python train.py --head_dim=32 --positions="learned" --qk_norm=true --attn_scale=0.265 --bias="qkv" --init_std_o=0.0217 --schedule="wsd" --decay_shape="sqrt" --final_lr_fraction=0.0 --doc_mask=true --steps=2624
Each number is 128 + 24 x the weight over its row's rms, rounded and kept within 0 to 255. Layers, rows and columns count from 0. The size above them is the row's rms in percent of the matrix's.

# layer 4 MLP up, 832x256, rms 0.0953, rows 94-102, columns 0-127
size [ 89  99 100  97 102  99 109 109  99]
[[111 123 123 121 159  99 170 183  76 116 142 105 110 174 134 132 129 147 105 127 125 123 160 156 129 168 112 134 141 107 156 157 149 156 118 100 124  97 137 137  91 163 108 124 139 158 125 126 124 144 119 130 124 125  92 102  84  83 116 101 151 156 112 132 120 146 128 142 144 183 139 160 141  87 144 102 143 102 126 166 128 146 178 108 101 165 145  85 129 152 127 141 127 120 125 114 115 135 113 161 131 130 156 115  74 120 140 113  97 133 144 129  84 110 136 114 130 107 152 147 117 150 105 113  96 121 158 121]
 [133 171 131  40 135 135 123 155 125 145 126 162 162 114 118 103 126 120 108 122 155 194 168 169 126 116  92 127 144 115 143 132 122 112 110 113 134 125 104 155  81 157 137 155 125 136 131 150 104 125 111 130 109 170 112 114  87  92 119 134  54 134 123 111 109  99 151 133 123 134 158 143 103 116 117 137 115 132 141 130  98 140 148 130 144 132 146 134 117 169 125 167 121 141 117 134 122  79 160 133 125 153 119 163 145 110 122 141 139 140 104 141  96 145 154 191 155 138 126 113 124 155 151 122 172 154 129 164]
 [104 119 146 143 123  96 125 140 123 115 120 100 169 122 151 152 146  78 117 142 121 123 109 143 133 137 109 118 128 145 118 147 120 169 130 109 107 111 129 149  92 148 103 127 144 165 119 140 148  86  77  84 142 101 129 130 181 114  92 120  95 112 175 134 121 109  94 124 137 105 127 117 104 140 137 103 143 123 139 102  95 143 159 119 156 128 127 123  98 107 137 160 120 125 210 133 158 148 154  98 177 148 104 183 127 119 146 146 101 148 115  82 117 129 142 141 100 105 127 109 107 100 176  98 102 128 130 120]
 [162 151 127 114 136 112 148 150 121  93 125 138 142 102  94  72 129 150 115 127 152 125 147 164 169  92 157 156 104 147 105 102 104 123 137 102 134 130 131 126 143 141  88 159 121  72 109 126 122 123 136 134 150 140 173 166  87 124 113 126 120 103 120 139  93 143 140 111 118 102 130 115 163 156 163 126 153  99 120 139 116 152 136 114 126  89 133 123 112 160 128  87 149  88 155  87 162 113 138 102 135 164 115 167 107 157 144 164 164  91 121 110 142 113 170 115 109 119  92 121 165 115  98  97 153  92 130 130]
 [175 105 134 140 123  96 144 126 181 161 107 130  96 112 153 139 101 107 122 126 119 128 100 120 149 111 126 142 154 118 192 149 131 101 139 121 103 148  98 119 135  93 145  70  94 145 121  91 123 123  98 131 136 147 119 101 141 149 130 155 152 108 107 167 135 131 144 156 146 125 173 101 173 121 134 113 120 164 106 124 147  61 147 169 110 153  75 135 150 138 109 103 114 124  98 148 131 123 140 150 134 126  98 113 151 131 102 145 152 103  90 116 134  97 130 104 111 137 141 109 145  97  76 187 114 123 118 109]
 [117 121  98 148 127 139 110  92 146 189 155 138  79  91 140 149 169  96 154 144 143  95 133  96 122 141 102  64 105 152 101 131 103 123 148 121 117 132 107  85 102 142 101 128 157 181  81 105 106 129 124  98 107 124 121 120 152 119 113 110 136 147 121  97 151 132 123 109 172 129 125 141 166 165 114 149 140 125 156 134 138 113 121 116 150 154 112 132 174 100 126  90 144 130 125 133 187 120  98 145  78 145 116 134 144 106 158  98 126 161  89 125 108 148 141 170 158 178 114 136 130 139 134 159 103 145 127 162]
 [144 128  94 164 141 118 158 196 172 124 150 150 118 105 144 137 111 172 158 106  97 121 132 164 142 101 170 126 144 184 132 151 127 144 140 147  97 159 101 130 146 109  87 174  95 152 148 102 144 144 162  95  96  72 118 117 100 131 161 144 145 112 117 136  63 128 123 174 142 144 111  76 113 159 110 160 134 126 116 138 133 108 143 110 114 131 138 173 125 141 138 154 138 126  80 134  79 116 130 128 112 120 126 108 102 125 124  75 112 122 125 170 118 112 112 120 151 111 135 175 142 134  96 155  82  95 142 116]
 [ 89 103 161 167  97 147  85  72 123 159 128 109 111 140 102 116 152 109  71  86 142 186 148 110 112 135 128 127  82  69 157  90 141 118 139 163 160 134 139 154 108  90 123 128 129 106 114 120 151 120 134 119 169 103  90  93 153 105 143 153  89 134 132 131 123 151  95 119 115 121 119 121 121 109 165 100 107 141 136 110  97  95 102 129 161 118  59 135 122 141 111 102  96 117  97 105 110 130 160 145 118 107 127 131  97 122 122 116 124 106 123 119 105 131 175 122 127 112 152 131 111 123 126 129 108 110  89 169]
 [109 145 159 125 171 131  85 143 118 124 128 125 148 121 114 132 153  73  62 131  99 107 129 138 143 141 131 116 139  90  96 128 164 151 190 154 159 133 153  87 138 124  86 140 138 152 162 151 164 128 115 105  89 138 172 142 153 130 129 173 115 186 157 170 125 132 139 120  95 131 155 123  67 154 153  92 123 156 120 152 129 129  91 115 147 131 139  94 132 139  88  98 151 136 157 143 117 136 129 115  95 135 164 136 157 144 139  96  96 115 110 118 107 134  98 121 175 112 150 121 113 129 158 178 165 114 137 125]]
# layer 4 MLP down (transposed), 832x256, rms 0.0869, rows 94-101, columns 0-127
size [ 88  97 105  91  97 103 112 100]
[[131 145 136 164  97  94 135  90 107 135 154 134 123 104 172 115  97 126 138 124 160 108 112 145 100  97  93 140 156 136 135 121  89 115 127 133 113  95 133  96 146 148 136 128 167 127 113 134 163 154 170 141 132 128 138 122 110  97 129 113 138 127 153 123 123 122 144 103 106 129 152  90 142 148 119 164  97 164 101 161 133 107 124  97 131 138 118 188 137 133 139 122 109 147 180  91 143 145 130 141 112 138 118 126 148 188 152 103 127 126 141 115 153 147 122 115  72 140 125 151 147 121 150 147 137 128 125 159]
 [167 119 126 173 139 119 117 151 119 115 133 129 118 122 141 139  77 133 144 124  87 116 109 165 109 129 129 118 181 102  94 132 169 139  94 109  99  73 165  80 128 164 116 177 111 180 134 111 134 146 111 157 117 151 125 136  99  89 123 130 105 142 135 102 129 137 117 128  92 127 119 130 154 145 129 119 127 151 135 150 139 117 147 127 141 139 149 139 117  82 146 152 133 158 135 122 152 140 153 135  91 117 141 121 147 157  77 177 157 133 130 121 150 140 111 146 143 121 191 140 121 101 101 140 118 103  90 180]
 [138 149 167 153 106  87 117 120 119 119 126 147 143  57 110 107 137  95 152 113 150  97 135 113 115 143 132  82  89  96 150 106 107 129 117 108 127 162 107 116  84 116 142  89 120  99 129 106 135 137 143 130 135 122 108 113 160 114  77 130 142 117 119 146 115 183 122 134 110 156  88  96 136 110 157 186 162 143 131 138 116 127 120 138 103 164  80 148 131 140 164 122 163  97 163 117 128 139 142 126 125 132 102 145 116 129 150  66 138 151 139 144 157 111 111 113 114 139 152 112 119 161 123 144 133 102 129 165]
 [113 137 145 131 102 134 168 158 141 127 147 107 157 151 170 102 124 131 133 140 119  66 140 129 142 135 121 141 125 137  90 173 137 125 124 172 138 146 157 123 114 121 155 144  89 137 105 140 158 109 128 114 141 148 119 120 102 137 169 162 149 173 155 123  98 109  70 135 120 124 121 132 124 126 151 131 107 141 125 129  78 116  78 123 157 103 169 135 110 156 100 145 123 221 115 111 140 140 140 146 109 129  84 138 167 135 143  94 152 145 174 109 121 130 111 129 121 123 112 123 130 104 116 175 161  96 169 102]
 [152 119 130 180 149 111 124 140 187 131 129 135  94 129  99 107 128 125 129 132 124 113 134  93 155 109 133 135 143 126 166 135 155 104 191  90 121 112 100 118 185 143 123 114 160 152 123 141 157 105  91 141 176 168 165 135  90 106  86 109 146  97 125 132 160 120 130 110 147 123 131 114 180 147 165 153 113 145 108 112 128  98 120 135  87 127 166 133  81 146 150 132 104 184 119 163  95 135 122  95 164 148 132 138 110 120 130 152 133 135 116 159 124 137 120 114 147 141 138 170 103 148  80 134 164 128 136 121]
 [155 144 102 142 135 129  96 114 121 168 121 128 135 122 160 117 123 142 111 138 114 133 148 149 149 126 121 144 108 117 146 132 147 110 141 167 146 121 134  89 116 124 120  95 106 177 117 122  93 121 120 117 141 156 122 103 131 121  96 104  90 161 123 127 156 122 118 140 175 146 102 142 150  80  89 142 115 152 114 111 147  99 125 159 115 109 106 115 141 155  96 103 140 239 167 159 142 123 142 144  93 154 164 135  93 138 116 107 157 112 107 123 116 150 166 126 122 130 134 154 111 113 128 120 154 125 101 148]
 [142 128 104 140 114 121 106  90 154 110 118 144 157 149 133 147 115 144 152 151 111  89 163 125 135 114  94 119 149 123  97 117 110 122  95 131  95 133 115 150 129 136 134 147  97 145 114 124 124 153 143 112 106 112 137 132 113 103 149  95 122 143 155 144 100 108 109 121 131 185 134 124 112 111 129 114 121 123 131 159 118 101 127 126 135 112 102  95  90  88 133 176 137  82  89 113 114 123 132 126  96 123 132 135 134 132 122  95 146 130 167 133 139 150 143  96  96 107 158 147 173 118 118 101  91 106 134  89]
 [139 133 140 168 146 122 107 118 134 152 137 135 108 140 154 126 130 121 109 122 154 119 140 110 144 168 119 160 134 130 127 185 150 122 100 132 133 139 116 114 162 100 156 116 152 104 157 126 137 170 117 169 140 101 118  78 102  97 157 112 121 136 116 132 161 151 122 131  80 157 130 137 131 107 107 122 145 105  84  58 122 118 173 151 118 165  85 110 109 132 144 163 102 160 151 146 127 108 111 130 112  97 171 121 151 131 152  68 133 131 177 101 144 124 109 119 125 132 159 102 132 123  89 129 112 135 115 149]]
# layer 4 MLP gate, 832x256, rms 0.0981, rows 95-102, columns 0-127
size [ 99  99  88  98  97 106 100 102]
[[115 133 136 142 162  80 145 127 109 177 160 122 111 141 161 145 106 160 122  97 103 146 111 103 121 156 111 108 173 175 118 137 146 139 137 123 106 169 137 135 147 164 149 123 108 139 103 153 118  94 117 133 106 174 150 127  76 109 200  92 126 102 140 102  79 134 121  81 124  95 149 120 111 153 102 121 125 158 131 134 180 133 135 122 111 124 131 129 100 131  95 126 108 109 115 102 192 112 162  86 145 125 135 168 116  66 173 107 160 168 127 117 125 125 153 109 117 147 102 158 104 173 146 169 134 129 124 139]
 [120  75 114 111 153 130  83 155 168  85 130  86 140 146 164 151 118 135 135 152 102 161 146 125 114 136 163 135 120 174 112 126 155 159 165 134 136  96 121 158 131 152  84 127 138 139 119 147 125 113 113 151 135 139 133 124 120 149 180 126  86 149 111  91 146 128 118 134 148 100 106  87 119 129 139 115 110 145 154 107 123 152 114 114 104 143 164 104 126 145 139 120 161 111 140 146 129  81 122 148  83 125 147 148 126 194 102 129 172 116 119 104 134 161 138 123  96  88  94 128 143 108 126 109  93  94 123 120]
 [108 123 108 126  98 130  83 121 140 148 163 110  95 169 142 141 122 159 106 165 103 132 161 144  97 122 139 140 119 152 130 139 139 136 127 141 104 155 148 135 122 134 124 157 122 130  98 200 141 102 118 120 135 165 135 113 132 132  96 151 129  97 139 170  83 139 146 114 137 119 146 119 122 109 123 145 163 110 113 148 129  91 118 151 160 141 137 123 151  96 122 139 150 119 140 140 121 116  99 155 121 126  67 125  91 145 100 143 137 140 161 132 120 128  95  86 169  92 117 120  98 120 116 128 166 166 167 137]
 [168 151 142  96  99 101 138 154 164 130 162 112 142 152 173 103  93 136 132 125 136  93 149 116 106 124  99 137 166 106 166 138 114 106 125 118 148 113  97 154 145 158 144 135  80 154 120  99 149 122 118 143  97 134  92 140  94 152 133 113 115 146 109 218  99 142 142 153 149  74 148 108 130  92 117  79  73 162 134 137 146 105  62 127 109 114 146 125 119 142  77 134 105 156 109 102  96 122 137 104 109 146 138 129 122 100  99 154 137 119 130 128 151  95 146 117 154 143 145  96 110 102  81 122 155  87 111 141]
 [104 138  93 125 139 170 146 148 108 109 144 118 140 112 117 135 115 116 122 123 142 117 125 125 119 136 110 121 110 142  87 137  99 171 117 120 109 103 125 161 121 144 140 118 157 124 152 147 141 158 176 142 116 141 130 162 129 135 116 103 107 152  91 144 130 162  81 135  96 134 107  92 155 104 132 130 109  84 124 131  86 127 155  99 112 101 143 133 127  98 167 119 135 159 161  92 162 149 113 114 124  83  89 109  74 156 142 107 123 158 138 128 150 102 110 108 118 145 119 117  87 155  98 134 108 107 132 133]
 [130 127 125 135 117 163 145 158  91 116 144 131 161 109  94 153 105 102  73  68 128  97 137 169  78 163 135 145 124 139 146 131 120 136 149 113 115 144 150 131  91 108 150 137 114 117 103  88 128 117 127 173 128 101 106 125 131 103 115 136 123 142  72 128 121 133 113 167 154 124 195 140 106 145 148 111 115 169  93 118 117 123 133 105 104 174  96 117 134 139 176 125 133 155  83 135  92 173 124 160 125 120 124 157 136 167 135 108 171 194 125 100 148 126 147 149 129 138 159 121 110 116  85 140 135 105 111 109]
 [140 129 133 101 146 146 181 139  99 123 142 142 122 107 148  94 129 130 129 108 116 158 136 150 138 128 121 144 179 122 131 128 108 127 108 120 121 154  83 124 158 149 107 109 117 143  99 148 119 135 148 149  77 116 145 154  92 102 106 147 104 135 151 132 152  81 115 101 154 109 129 135 102 105 148 159 105 112  87 162 131 151 156 140  96 145 150 138 165 116 143 109 149 139 149 130 108 151 110 126 198 117 140 146 149 127 145 111 154 145 184 135  99 105  95 108 125 148 121 151 144 109 121  97 133 145 160 136]
 [154 120 152 148 133 136 162 130 159 124 143 130 116 116  91  90 154 124 145 110 111 131 131 173 173 104 142 138 106 115 100 121 108 132 144 161 125 149 148 139 171 131 169 118 144 145 134 116 153 138 156 136 159 115 131  91 106 123 133 134 137 134 153 124 173 139 134 133 149 154 160 103 141 131 127 125 147 123 147 147 115 142 156 176 137 159 155 104 126 155  92 122 135 116 138 132  98 112  90  97  81 133 132 141 116 126 117 140 104 134 164  97 135 135 141 143 133  90  92  97 140 145 160 138 138 137 187 173]]